Part of a small language model's weights: MLP 768 tanh GELU, a variant of SOAP for these matrices.
Each number is 128 + 24 x the weight over its row's rms, rounded and kept within 0 to 255. Layers, rows and columns count from 0. Numbers have three digits each. The size before them is the row's rms in percent of the matrix's.

# up: layer 17 MLP up, 768x192, rms 0.337, rows 87-186, columns 128-191
# down: layer 17 MLP down (transposed), 768x192, rms 0.285, rows 87-186, columns 128-191
up87 092:174147170123146133138097130156090114141164108139104140090113132120141091121134136107155096107163105133094154143167139132118113102156165155126147100110161099140134120087127106142126169110137140
down87 089:128149155104181112134109134129116137103077100154108136155106076138166125144097103117124113134130147103165124080126122093180119093169143106116120127145134120153119140131157121102104157153128108
up88 106:132102126114135118110115119157125106144171143108108144130120143121129143104100103138149139109104117107137098128146162131140129147138103150135105094141129159130111132151076075138121115133122153
down88 086:119131150130165135132146163163120146125169120120192145109101120130165161162088088120188097170098130126153108154129136116167111117148126086140135115094123141156180098140151172120115141095124134
up89 093:150108112145157123103091090148110128154135160090172105151165124137106118132130086108186130114126148109124147130103123127169131148126142095125140124150127109139100089123114113095082162125133169
down89 086:128148139103081130117179153110140097122148093185102134151081110132152141081106138122066108134125111141142122129141139104115119113131132159098135125123139107134167167132152115176148145125093111
up90 095:166163148095155077128116131110141110098140100150148137150129128108079108130116108094135105131088129129101104119115153150137111125101140159132140139106142099106139137137149146105139140178082162
down90 084:151134131183159128140130150103146113134098128089115138120143143132136154121143140096163143154136095116196136101122138120120139065105112105151151146064119154152092162104134064125126130161156115
up91 093:107103120164134124124119124135117139121111173132110145127139133153132178143148132161151103132155135134113129128165104143123135126133126140129092114152103103094144098085134091086123152145158102
down91 101:152124134135124119164084080150122161109127168132157103106114144123173130083164141158120128148093129152133116140126124131180121110132118111114135156115096164137151129164145113128138111159148127
up92 100:108131103129110101075141149113165100152171126133079142135126127108144122155140103128143119140101121176152108132129120145158091135173132092153149050124152174135105131148155096126134151098153133
down92 108:165119088160101109131131125147105103111085059088158129154140164117154129140118122142158104135132168127099138145156162112052117147086134134147119156130116132149093137108083100103128117101145099
up93 103:142132134130118153085136149112126113092113140149110111101145132140086147132130119085111143082138109164099092140095108132127196125150117160150128098138151108168142139132182100158128169107120151
down93 110:145110114126099128115130174101103135129126128108136118092166127122130112130154151121118138111167119115125136138091085147137130105118138176135152081154133110123133175170123167168113128105116149
up94 101:139113141132098121115147107086146112093127091145115115125112120136170121128166121160129135112150145175143123130077175155078120141172106133156138122120121115108075152108140107164090137137155131
down94 096:144112115114110144139133168138132092142125123124148109097148074135152126159126145123149116126110124158142098141072120144136140086157152108112127111153111118105130137153123092100133132096115107
up95 094:100110113150142139070120115206098151109128113139154162118127145137160102134141136089131132134142175122130128081161113091144158118128155090156090128172147084106137109130086171146167111122114127
down95 110:143142130167121130107133159103136124119148141093088104131123136130095108086100145139145116108169101097107139163114099110116139139182153130124162119118134160137141109134137116149178107083104122
up96 098:121108128167162123149081140143113137157156143143098151119174179115114133126148100105115136086143099129115119099133132096145129124131105141100149183111156132112108108147130123135121115135159130
down96 113:119109121143151156138162172134092131113090112124116101147107149120123124084134167098104129079082128087164131090116131133101074113145099138114114126133160076134139138125113127163140114133143127
up97 101:151121110167133126068099131144107164102121143147153136123100107092090122108113120123127132118149138104157181085111068111153090150156108129127086162122155115088119103134170153150130143161108148
down97 106:120116136110116146095127125127138111154134123137129114132145132138138171095122106134111103109140116199118082128120147153097110128158140092136135117103126149144131125115088097102126153122156122
up98 106:119123130134128089156143179110121127125141134145121121101170149097135144163165074125161077100089108129117114125202126122132107144142140174147101126127090165135116112120109124124132165154102115
down98 088:086144110170085151146127135114103110123162151132169109061146148165106119122156116130137106108103138162180165147148127148132151098037112137124131133108089165150138109112123100118101129100128094
up99 103:137106188124128145109142111102107109118135120123103122095090127135139118099151126132097100109173162111142105112153157134140120115148119190087158101132137134133135112110119156162147097105127130
down99 097:127115125133148134130124079116088120100161123138068123097124108144158171124120116130125145184130163151151092181141147152168113122149140156141130138133130106140142122112127083180178123117110082
up100 094:099184149099132151142151171180128128119135131141102092118113126107097151163079100154108151120136147125123107152137121133133125112197129129112136100090130141134106094161165149182157135113167119
down100 098:148146110120174116113113114186071157156151155137105108166102111160095120124118147093118128103160149110136161149080157127098133132141099121114136119133142060110138096141139110144121128122141131
up101 096:101137130158074099098110124126104160168129151155114096120157130145110136073127126137120122149130164134158089125135127068115106134131125160138145156119132117131138062135127093165137144147088166
down101 105:079168109108158091135112162110157111129113117154112124121156120174143105130138124112143147148105113133135132103113139100146131101141134113082131151111123099109143149155101128122125111147111124
up102 097:097134116131112125141130131111119107139153102152147145114126083092152082135124112119110154108159143139122149118126144107135098127123132147139144081154094137140164150139111142142109119134132138
down102 095:143103100131134146130074150127139134130088130134107120151161155115135129179127104132107132121128135127152146143112098124148130121155124123158176110095127123129190159076139151104134138148121122
up103 087:115124116160089141102103100152132136142098140136109077157141110145153133094120147139128129127105095121101108142140166150137134134109132158163163134122129132127125138174102135131099106158126125
down103 105:108135116117106102108115093171129139140154126151097154144078119137177105152120103128149148125147113170102093102143084150144118112115188135127141132130140152111122135144125136109094123141117132
up104 097:112175132151101129169174133166134111149137117104119101143156175193121135121106120159166098126134136164149110156143148134112120123138121135162153122138142112130137102149132119125104118133167146
down104 097:141141138086108149133165154072143147125141137115140086123118094131114119159113133142111145157141127125125155158152129072082147134102171101127069104125146132112117135138129093163123101127133124
up105 112:136148141125113063144126175150119176128122126174161151121107120120094138161141067134064134062156119154117117095123139092129094129131095136112111127132120128117118106116182062114128117122111148
down105 107:142131114137157111176145150149104127130149106147125184124116160143125140136119115130106149124125108168126094104123142129075111088147107144117088149115090084123086163120142109156131156117135119
up106 095:097098086151095110105183158147130138105129123101128136145139163150102113128128097127129114152147133173114107129103156158109112119160125125128166089125141129097073140165140117136178154124083163
down106 092:108155182113133113146082122159150123117113143113134086167143156146141146144169117126128096141101111130123111094130114106085066126107130114110135117126122099130126162124153135111147093150170117
up107 091:173152127140106150196112128133157120128114096067156107141103155141115129166178118144139114116148163088095153137111116115121134108116133131126091113170159101135151105115118105140143127136121155
down107 091:101133165108157063115129215105102124126104167125151189136130122150157103121132124105118153152113151124161116181141139163132110098144165099103097191150121141102140134136132101145124121148118099
up108 105:124143085156154154140118152125086106142159098107124142124104149153116079066106122132115118107125089159090147171138144095116180141111107105140109137101144105144157126120097144120119130110129146
down108 102:116087140146122128115140080129126113116123112132124127117114172153112049103111106127125167083116106123111112098119144147146168127209144118165086112122160113134156155169123118129113116128056190
up109 108:101130156154161075124106124136122135141158130141117097127091137125112116115135072099153117101138099173149168140140157131123131120128153125121118132134124065098078141123143144172155114085125115
down109 085:108088139103102138125133144121143107129130122130088124134153110140121135105098154139103131099132117154100137146122178132137152086206112135117108144138093129169165147106124132108095143124140099
up110 103:123163097147105153075124128128132158118182119157109091136098127144146117104145115154086095132174117111097158108098130106112115100121133181160156121180156090123115160111123119170161153101141089
down110 098:140120117127143108095129174073128129101141188068150129117097112110095134118161144124128146119122159136151127123124091135124140157126103132147097132120099121098142131121117147148127127133149088
up111 087:134133111124117122149088137129117128129090127170116111136101134130153126110131135114142126118144175132162135159099134091087144117157099124123104123068134119153144154146130175096146138106150142
down111 092:113141111149114107123136150111174105091175130131141115105116151165104121124135139151138113139137132105153130147105168151120095125120107127159102181132130129140134138160113142169143153101101120
up112 105:127116122145112132078128131119122143112155084122143124142106126117165123157126084165114138094153076098150146128094124104101118124141097122135115139143155148111085116119143129146112130134157078
down112 107:151153132121140112138111136174149131120107121109115119092094124130145136115084133166151094103113121114132152107124114120102089109109136140122090113112120123131126120074131142120129131143169112
up113 105:131171128148101160149131090122160106158144106141069106147129154114113139084112115113121163122140162113139146101103124125164140137152123145140094113124109102149132127133156149061121127117126134
down113 115:154169111102137114134100121073157139103139123102135165122100138094101115117078162118134156107143142091132142106137122191100102098133112111171124104117118122126130086137135118128100134142114125
up114 100:138107168139103124108128133130118086222152154130106132132123099176124141106117076139108116132103087110130116110108123113169124127132118137140084141138128148164172110170158096121108120155114119
down114 108:136161151149107132145134127114117142160148126141151113136124130171111149097101111114159143098169108122109166133130165109111120140129123152145150119160113127138156151131112152099147144133062125
up115 100:104093141124120130127143143146090097127156156133092108135082124107147097114116117132090128124152102186084136124163178102133102125117110150112156125120137141106155122098120127124116153134135168
down115 098:137119116076099166097124122134151114133076121136119171090134152128131146140135153135110109130135117108145121114082131090098148129089120149110123118155088127131081162163101172137122085138159147
up116 101:108118177099135104122113133144114117123162130162118135064092117146104142092127090169122151170119103112164118096171149106149168126151087140075124133137097106091184121117120132111119148147146127
down116 101:151176118115114132146122095156147136157101138152134129144082150161120154174120118105067154113123152131120117119113122148145136125119102124138136101148134063176135072139139183123102130118138097
up117 089:138131091124128152113139117148105121143126135128166103134127126152134168152122130129123130135100145118108169181126131105110152116142111089126073091106155143171097092137118123124139144127170137
down117 094:088080120158145063130113102159099127189138112137131161141135141114105107137152149123128137097133192100108131169126151112127165158144139127179126159146070114127149153141142147151117154129119122
up118 108:111137157145140082107134130125119112130109173123150053155123148118128148165156086171149158162142122122153130118134150119118128134145161090135152129127126167139163086100122105112116136151148134
down118 105:113156076169143130177119135123160061102165106165138114100121113080112139146085184141135144126072147094125164134179117140130162124173113144173082124137131132130110162103125129148137114143117130
up119 101:118125154141130126101146132118152180132158110130100146136101099134116149122134131134115150138138074147130174104149103105087153096104110072163137112112143145146148105122116151142179151170109133
down119 097:142097155130097110106120142129096058148113135128151118110137132155142152127127088157133138132126123131129094134130166097136095162103122168102090127135129129089110165107148130136088113132174106
up120 087:085124094169129128126139125119163146122140156128100125085136142102152149122139128130124105135144111134110144125150093115154124102144144159126111136149169127107099139098108148144084121112112161
down120 105:134120115131087130145141149112069136106161095105141126128131110109147105118094094076152114109125122097140134143121136159081153163188153102165127137100122160162135137153086116129129098164107161
up121 094:118125129136159128117121097131133060082156087108145102150116121116144102182119132146110168122102094150138155128113136102144135139125131125105118088133126133126126118141114140129120098118119114
down121 092:076116163120151144145114093135136088137135131162119165135105125129119128144178155095153080110162159145115099069130109122143136140154115108123069141151118144146138122170125070119107130111125156
up122 098:113170127123178099121152126118140133123119122062145087135123154158132152145091120121123142100101130109125121118120110090133149150159108157152130106124131110120135063180152122108137155145125106
down122 099:114073148144169098119101121122137109107137088122127165137125114097156210152115095177165095173087112135120145125132099143136121122140138103133173127147103172148188158103151134132152136145126105
up123 103:111119125126123108090160129146089112126146111109121112148090140159159176136145089152108110108160142156147131132152147137126097146140107140131150114111142134109100116099141179121143119126132111
down123 104:133119128161097141154113116133096112183128123129129135131132118122096112100185093141141099146141156129109135121144094162094132096119131094127106150139117163107103093159159114118162153106185139
up124 107:101110166137170163138141164120141130102129105127120111177105166167090128127123146123144125118152133130113146193131110115119127099101138133143113124143121102098082134142137163138121170098143162
down124 109:147107108178156096166116108149163131130124124098118150164167151108146128109144142110136115151121141108078121116139136107111159119119117121118137112124135131124101127116100103119145072121098131
up125 102:136163118179140153118093075118135091139149139114130137137126161124091112108135113115132103089115114147062123129094111076155126128127127151171149137094127091172145092144141106129131148104089125
down125 103:147111080112089121170093136115149148080096148119156146100129118118088124142169128130109127160121115099156083118116119111080161115111104097130148124142127131115145135137178106133145085125109112
up126 093:120102167143128115096136127143164123167130131171119146115112086151117161116112107090141180142072112135093111160160130131165130145115153123147107125128088099101114144155151140075144130134112133
down126 101:134140124143086157106087152127138096134132128107165127138120153131122183091110139138152143109104145115133166090155157153174146115188150120121129085123141067097167119115107160157141129120107091
up127 092:114100118128099108111120145138103126110158125139152108131115098099134156129131151105102112071152117140115131089148156133159118157136107120115171165187092140148128134131152149145117147162112108
down127 101:154170112148142118143150161094126145156148125114114143095128124104132089144091166161130144129160120152105090108157155154155120152154104106146168137163177140151148146112156136133133097154112090
up128 101:099138103154120144091155113123128135119088121130148129120103121128106124140104065124112151111183130093090154149169132125144142147135150143152098118130141157112141124154114114104100130165187134
down128 110:125092125152111126144152068120132135168150155123111117139082135153149140115116121144109129132140163144143111089115117138105139140127140141118152151190133116113136122132140121083113128121161161
up129 110:097113098145137151176097132131168106129088123110120122096147141142126133107103126108100079125172102148107135153094152092124108131112144107121117108127139090125165116078110070117166109107128133
down129 103:079112107179156129140114118126124139154140140136145126113171100137119157131110206098143145112133137075111167105109183141115120150113126135126116102188138083128129090128100167138152103072162159
up130 108:124109153132142159146183124145126157130132139126083119161114121120127102124107134125133125059139176080137175150155114117181143083126132147112159107112132116113127123123139078094164109122138149
down130 103:125138118168113127145151117148120153155183150097138136126133136177114150156103179155111136135120113114143129120124150121123156150160111158143137142127111132162150122159152116145180185105098108
up131 095:091157117137133100131122082152158141127102160103148107105106125103152134131113127094155153101165108067112134148089112120122138118135112086118100170143187095117126092159155113125097119149151148
down131 101:128137076133133149136118146109116098123110170136156084093175157116123122160132134131126114117133125122124129114107115135122121132176181147146096149121105201100106123106139146116136098156117123
up132 101:132126105131094110111133133129133101154164141072099156134129120132130143125116117168105095101155123117130132106114136144150078119185129132094136162177143074123118141151103154102094111091112078
down132 095:138161118106118097119148117089040109136136178107120063090122163101131124115126122166117113144118142162112169118110112127102158122095130141100110127142113168117097122157108132096119159102140114
up133 090:093152138160084117119104154119137122151116138179113113081087137161141133116097121135092120123106118123133149144112096122138171153078122109154077132147130108133131124102074112153137129091081101
down133 092:097098139108160117124117158112108150160150151131153121120127171120132180147130105110153129119158126148092134116135151147095107104130108111081118117066116113089158132115135091145150108129136159
up134 094:119132134139146153145162145125098114124148149150154125161097138092092135139101108120110124104091145118125125109143107154118142134159138065134127119177120130120099111145106128104114151121105129
down134 103:110134183121151137102131131069123122094091119112167169106115141101108126163153093149151118094140171137137137118131166130152136105130160127144137118101100116122145095112111105133139141176102140
up135 098:115159117112140148097123154143155140125121098116135139150092096098153165181143104102131113124111150119126123110152153133175057121100082146147091112115123136114170152152100111117134134122110144
down135 076:150156136070110109161112145125158143116153147177101118141092162150134120156134147111133092138115155170141151135197135156126136127161150154131114158084131144091132138107146128176144087123132115
up136 102:109103199161069154095153111155149127139126107132120095154187130161146080136104140114172123113098145120097112113136138136141146134162145134101103135094146123142093150140072160114127067144132135
down136 099:091133144120179157111139149133117111128093117105137128117130136116175094100123100099126110114124111128127106115143108128163116138096106137122128142116114153106125157151160092123146169127124073
up137 102:132140116125123152098144123147134109127119120094102118122145174137138139119128093084137144116117130133090141112164126145145136151141149128103065161112115097092161117123148052098155127128116148
down137 110:110160127127108157172110115124158149127129110126124157121136144151148131134148106135078133142138108120106113143192125125128136135131138142141065170105126161147129113113142141102145092150149111
up138 101:111144067095121093107115144182119118150160144168090098122122159113135111151112117161142097146120130135145116074089088157084167155135155138147119103140150151163107113133137053140153105134132136
down138 110:126135152120125124164138082121109143113157106116137118141120144143141075104149107175135104109138147131115075130101103115146149107170137107176142128084131190149115151142116136170107144149134126
up139 099:136160134132100095127091139133187131088151057092133112132111122145108112136137110110190137142157102110091134149132158113144088128114126155130175105101103121100101121098163142135102130156107149
down139 105:181133148161151095113139112117160130129152156140105114121153133153048160127140087173113157134160133153105127097065127132132113114139136140140113093112101149120122131134152143143108121154169131
up140 098:119126127135140096163131166136117098102094110101129120110137170114131154131098113156085146147142126148161093109126123156147110127156141163151114140136119131168133092153166098110124125125141119
down140 095:162123110125160128152144139153153143145099163161111084125160141156134138134121127159125103112141112171165164108110100121138112135130137152101124107113106104147099118191119099144124137107088149
up141 103:128142143104146117113137146117108121109152133126128119124075144154124134137181136112105142112126083107114175078118137102139110071148129153113110094114076134107174129159140142164124136131168128
down141 084:128129181098123107173110100133102164171104130156114153153115120144179131182096099154075126173131106100126095188107089099146108165101107100119137129107124179149122150095151146082150138103113149
up142 101:137133123142135112147116088137169100157150128194114125103151130139125110157140101096138135120106142106141110105107162115205131149114143157106112126146166117129086126121149076135139151123147065
down142 090:115125113122098146085140081178153138136126131146113092149200126130126127114120123109055118108150154167115160160116123109141086128088127146125168098097118120143162116147119121134141119148110111
up143 104:132096121110127149133135116130131102179174135109080109147121129113123100139168130127118096135121096158145146123121134118130156151146107113107140117071126087115150159103151131125117118157070172
down143 097:106155137065145087113114132112132125136110110123168119152163116119104103164161129113141141134169113119133135163129122163098188131146126128120105078117126116129089121118111124156130132107125092
up144 091:086147095125135078165136141100105138135142148177137135018124102141156112126111111151099132056099148113135136133134089113157102125104165151143121124122108124088121145130136194111149128091121129
down144 084:119139109119121147125085127125146155135142081109128140122107118147157135126150116148143130121180124142126107143169136142093116140030150161130124139067112187138142136133156121067118114133162085
up145 093:114104103134169085113107142136135128142121096157119127091112145140156146143136131134203118127108126134099101129127141063169144103165119142138119155118109127121113104169122120073145112132140115
down145 092:120162124126119106117136098139133125106162135132153077120147169145138084130145112130124153105113142154116120095086139155121137167155159144184136151097114118156138121159118135096128168133107097
up146 093:169096144123143137125152137136134102079098072146171132135175103120093094131104163155150104122126140128128148100130104152154095152124150120128105128158134144088109098153174138108137113144126101
down146 104:129135129101135108131076146069155176159121149147103100140164126105154142186126115108146148126110132146110117112111093121133138122121139102131127128163126126094151157142173119086074086126093123
up147 097:110145127119122134125169126117085127180133122116091146116146139133115116115113170142140102145098116150108113127143142134137131128128119130127095105088153134097130095095070111138117154092085135
down147 093:127134130122087113140102129096146139141136162150118114141161107165111129106120119147157091179150145139169110142130089141144155150154110151153089154134092161131125154117108180101151116102169161
up148 090:093133143128135146098119138088124132107128098133167111091144128113125130140133120137114176145166108147127136135119141060129143172124128122090118140143131121138155176171065148114129121104164185
down148 102:159113116156174142125112115150120125102102133095144128155142119139138132108115130119168119112124103111186132143127108149129101195171108126144117150114125148180143139140172094121108075147106168
up149 093:136129168124141132105082111124111099148115085094124150167108141099119136124161130150065135123141124121126093131108126110084154108071085096097102102132098093118154143134123148142132133147111113
down149 099:145138152161097113146133112176093141135106152121193108130128144125139133150104140076070135097122206145126148117145108096122102108090117148085103117111111166152101102192141159157110115125117129
up150 094:151161092139090117068165132179088134092101104165142133144115142141156149206105128082134123122122149114126079140139126124142106125157117081158126088129185091117190172108167150106130117126167171
down150 099:101135113138185114088117117117084103129148113168135149184135120115125141133138136145122122121113151145147128145151092130125115173124157141155115135121145147099112103090160131160143126104176177
up151 097:118156132130153118124148131148116140143099111147148135130095145128065098128082155138128109120099116119139121142100126127141205099147133158166145159161170143083090147130114126178134121141124207
down151 103:095118134152148150107112124088095101117097110115125115078130150094122087137093155116152134141147133114105158143138103110125138141126097097161131128136099165121152156149107148128160110132117119
up152 085:144162096138138153122124127149119145153147124119097119103114132128083111121162055117125157158088091140175149132134128109128144146127121125171199107078166085128122168139164118132111124103163104
down152 091:134122114121135136077112181161149115150102104105095139157085114101136144195113157133135116114118162121119122102130151133121140171104157138131173144128107058123116161158130095132118140134125158
up153 100:127131155149128134108172128133084105098169082141141152107131103136134088075128127081111114139142140145100114093139111115126151158131128140078159138149183107102197106113086121166131124105126083
down153 093:148148200142132120135110120117129179119116106107082127134170105118137164115116115121151070130147158155120138082134121130130123126058083127114127132135132069129130135147152130178138099142087102
up154 097:129133115158101110109099120100139130137147061126153119140117174146097119132130112179141100090141115160094143115138145142111094180099112078152144148140143145105107088121113147060108151149173146
down154 086:148087149149100164150122142179107118118106111120105127136151126133098097125125124098120135196141110123174156128150075103129174111179136133110134136124108125150116155184130116163150121137149090
up155 105:121131118160138071072132126135127141177177176129119117131131109126088142119080108103124117105088126139137118108136135168141103138139119113111146162162151121122135112156095133134091116137080128
down155 086:135130134120113096089114134122153141151184115122178098138131144115135167107128106137096116134191139132106126106094101144136153114109125113131148130166115131132124137165112122084130119107139135
up156 122:092125153137090168136142109205137118140137128147129092138116105134110186120117103123092113124124121116176123100133143161145090154104150144092101105140126157114131097117126122123083091109123146
down156 089:101132085089073156154112122132143132111098101144139148132165151133154149123154116089107122158108156152134152112149100113132078109093072118112105133177122106095175126123109152127119145146102129
up157 112:133126136145124116107097165140110124121166154158116124123151089111153107110134118101194160109147119091125107131126136108105124171147167130124113106132132096106152128129116160123116101124151150
down157 102:103150121119134116113139117077125138122115088099115141128126096134113121154116109111148119109179097138148073137124144172122180105052142092119106112136147134159111130117162111081089151158148120
up158 096:118143128114143113137097105127122152132161098107137099186151155113124156186109109138162180121121086153137122134124082094149111136156103124124113165127109109156131136132156169135131144130128162
down158 093:151068131100170107128128103158097136121086110105127140142127144132125116156144112160177133141168169108165133138148129163130127111161130117110165095139147111126119118131141128135177121145084150
up159 098:112128113106113108165125144126108143115127157112132102121100186200132152132099111115089113141141097134156101142145139134163121145130081083095108132152146113120103166108147097130127161146082154
down159 100:155165089129120142128131115151118108136126108119112122157171131088084117133146091150122115128112159150105117114153130153147142082110125166094132139157132117117128165108097175087149094095167133
up160 101:145138140130175135112117207147114102183112146121121112115150126148117138194118087135124122145136097095125126133147119108133143108146144147114083102106070101111125151160160120153085134115115076
down160 102:102139164104165124110108095109142191131114114144103154121098148126112125144157133131104131134138108133109099156080130109102134138120112123109133123137129078190152146077122096126146104106084113
up161 089:137116176136120149111123151149139162133161123160169157131132132133142131115110109130120120124150100135097090145142110132126160126157130086111138093142156143125153089150111152096121092093094120
down161 095:083112155131122170136105152203147130131135122146131118104102133136086124135137164140178128112162141137154142131109172120141094124147166150124157092102133148140089116123124111133136112125099164
up162 101:179102147130137109122175091119169118142114128120126128111142118127184183099161137135157123065142125091149153123122128157173165097157130151117102171117124068151131115138144123135106119191116121
down162 098:128124080073106138122126169078135138128152092045182137137109147144088132144150107166113141132131099112134136101158132132114131140127124115150135127147125160112110156121139117142137158096147120
up163 090:120120157137157112175118144130143093125159192152086100139127129137132155124117109090120119139133136165094137117155124111137118138124135165092139089131161118143102177091114078121137119158158153
down163 095:115134165161140127109140142068143169138142142130102127173086133078152095110090167132123105115105152119133160094120175147107141097117149103114072114105118166158158130126145160171114129158117109
up164 108:114110153128098087135142144127123118118085103135141087080128102124062141139141137158133122134136138168133135131107127167124108088161139145167150141163119121127069113156137119101123115155109165
down164 099:106140094126071119113141123116116145099138149142128112126109112121127158136158117143133135134168106122136134116079146156143113119129127119144136125139114148159116140163092121102129123094106147
up165 087:141074124139108109121114121149118131124126140117147130108099103120139047092092134115132100119102101095176137139154106133082103117073080164140196136087152134105131126115143087156140119108141140
down165 083:177118114174094114150149141083175178163081141137149100156151131166149113121113148095137121114139188122146119137142089143088134122140141138078134128081139136126154149154143171135138135123124087
up166 098:109130138133114123153119083156124095117144121168072126137130133127159159135126140097113128104130112140092126120120081086123137093142131119146159158102127090123143153194135080114119139161130133
down166 104:144157135156139122149113102129163122145099142127102122154161125129102135115097125132158093135104147086083134104182114152128105125146135092138106072127068149117159125113148104102107141122116136
up167 096:125158115151091122157083146165139117148162099152137150102112131134124119125113120115107134132147099122129114130098128124147103087114101171126112146140127134130156112119121125162133121131144088
down167 101:119161130145134172118111147093169136111124116136090148153111161123134109133138120132117160100100114159117145118113090169083106138121137139144152119085120171123112180120092073118156121116138133
up168 100:108114080121133132116137150154124105130121136110114170094121110134135143089127146110154133132101111146108157116140134129128119074143120127205098120134077132116142133124129162134094143166135163
down168 101:163070100076090108149088145196153153143130140136106115129130140099104123088120154152150109113133163147140159120135153116128126135127131140127104110097097186120165132132148126131152122160118127
up169 096:086104132156116134105112060130136141111091113149131131134112094138126174174110124106115123121106104152095161130141138095141095071154094085156110172142131131122125142180099129105129121132122162
down169 110:109117107105139085113115124183106135160164121101096121106138126153127109109118125130124139154160156156116144094111126100156123156064130108096102106132142080133098094145156082114113147133154115
up170 095:161169106115106147125133125166157116152076138112120128123134137122087134137074118126120090123158133139118093117080139101111104131172112133135180098143132140113139093163131112131156126171157119
down170 100:101172119128166139118127140107084095152142126125116124096179169155125134111159110134160154179147143134130118110124140141137148124132101180096144136145115167119084119128143105106153100181107142
up171 087:133163185114127108139104166105131122202154147114145158100091152144121144147177127120093123117136134163141129097124099083110169115173111144116124143094114139151127105088118151133130087094124104
down171 085:130101126094137110160148126091145147118128112166142127158156155124142122173124108118155119097147154111150068107137144132136126167051140147098114119105150159136143159131168141087076109125114125
up172 087:133109138123146154083095143158078109183091116109120159124107128095075136100129142074081125177080144124146089140099086148158177169144102122137104102130138155090164113127154148128104119171136120
down172 090:111118118106115152155167120084136107080131137097076111115136134112163159141142134147168111132132169094119110141145090066148088120117166135152067171159110128122123134148134104110120125117127160
up173 097:135100150110117111119147117143111084044143126149126093153112068143183117091144138111119112073113160124120174142178157119088126187134158117127125113125119129117110138099112111145145157121115105
down173 096:125120129143157119149126096082134149107145146119146152131111116149149143143147134131128136133109112160102121209091141119124084170131104128107146093147146173072121130164184132134125126138117140
up174 100:164116120129111111084117154163175138119150129169097137162146147117121120131149137067115124144115134143152123131111148093153137137142151117140121109147125125145106083121166172115116107124127133
down174 104:149143149114138105116121148093105152129159142114139151124137112105130101119157180128112131167121109134132108135172160133154108146132158137112104100153129182113119129109098110124111104109133111
up175 095:115138096105110120126120118154153110098116098128144116072126151082135136153205124101142100145159114152115156123096157115104112115136087064151156111142124116084143103141121080136113124120131118
down175 102:128139152086094167125105138100149173137119122119132108080130118135099143112168127127199098138131136112141145113146114139158093137110134116132134133152113077129131130124126134133142097134119103
up176 099:114131098151088133143121147141138076116144165133102111126137157122132109071148175142217129136116116127110120162154090100150129114125140143159096152107146141133144125117161153150126133126117115
down176 097:145149156097141156130133119120126143126084091132111144135112106116112155148127083162090152164119107164079124076139170183134094144106110140113148107142141161119143118130098148120102094109115147
up177 093:109127124140118069137110097152116159099168110174130135122177135117127197138124113122179141142063086106085126130128135143126132170135145127107176111153145123130126146126137093122117153143139094
down177 091:190121134087148157112094146103181118114123128081114107134097111168157084107141124118113114126172164099128132127097126132117101078152147169123144100098092126124139145112137143159121171124126131
up178 110:143103149146104113128129139147124165135092126122095175081112175126106161072150118143085141107167145093159139093106114124133123140128109152109145167122138114123161106141162098154153151132124127
down178 113:102127146123093107128149140125102150125148148128103146088152129133111173124146139111121119169122128117123092100129111174180075077097125128106105130078154145096157124162131114141140123155166137
up179 099:115144142144122101122112129147136130100112131060112104117129116142130157160136120089149107143096086094141149128108117104150175139129145103089141109125130058105136124111128101173109130183138164
down179 094:107140139114104116138202128118136102124104155150152143134167131114089114089145128114143124107141127110113142101123077154124148136101162128144117141150128112110144144132098193138148144100156131
up180 093:124124113158133097116141137135100146148075136134098134148096088117154168113147101144128102099099118095123111107118146113070120158111123084170141135110099113098128071136120128149091093137164126
down180 103:107118155104146117153112181160113109145126108148140127111132083169155129121126092139100123155145104134108140115133107081139155129141158115135063066145151129125128123095135087104130132138112125
up181 103:099099138174117119086149099148119158090154156153155151147144130130128180093124115153119095129128110123074172126168134107132088104153122148124159101130120160103104112113101108157114198130148111
down181 099:130153126090122158108098137054158134140070109088128126100121161091105135126095128127129146158108128159164113114129141136091122127138118111143181104153085139159114071143141125140090129136119149
up182 103:154106151120115073154145117144101124132134116109125182103145143134134134078114147155110100125098097168149106126152116101136100121122138118092153126129114125095165095089104120119124134109141103
down182 105:139167095096074121151152120121138106082119123089066111122109121156144125130149149143121144123100071123137151111148112173128139131160105090181137126139155108115144136101112151115091157175130140
up183 100:134159125125103165158142136132175089111148128099119132143140099130168157105148105134086120141095113160115093144136111147103129069139148135161118146136160123121100111106123116129111150140116106
down183 094:120176093065114117117133122139123125138133156138134128154141128120113158172147156176121132119129118167124127157154152143122120127101183138146093092125104180132167112147106134127145099183159143
up184 089:136123112123108095108126107173149107135088128149137083154141095140124134165146107074150129136141089161153092152125123120130166118128170157112111140153136130114121177134158142157078126140161139
down184 091:112108133133117137196110136129110137116105131142134124134124137167109137121128140123130095089120141089129130088148126148126086120146125149143128103123161095121087134056151122142127114046103130
up185 102:103142140180139124134120120132119086155155143128150120147140144115133104111101099135123160144092153109123127135117177104147119139147168120136108103163093136110160093153111150104183087121118178
down185 098:108108129137139146113149161155143141121117170154134084132131146121175179114108123111154154086131093141148110128127091096142137136155117096118105138164114121174106128143125137104102123104154152
up186 087:117147143105154146116128152131151120118144123140178127130127134098142135110114111125151127124111125131153126125153108125180138135159081134160167168088093108074119107099143143093155157137109145
down186 085:156134100128149174074086171094179154115129148124126142137137123140108135124123117089140139163138130107130109101103125118097117155100109156129114174137108124132126116149116109102185084132153133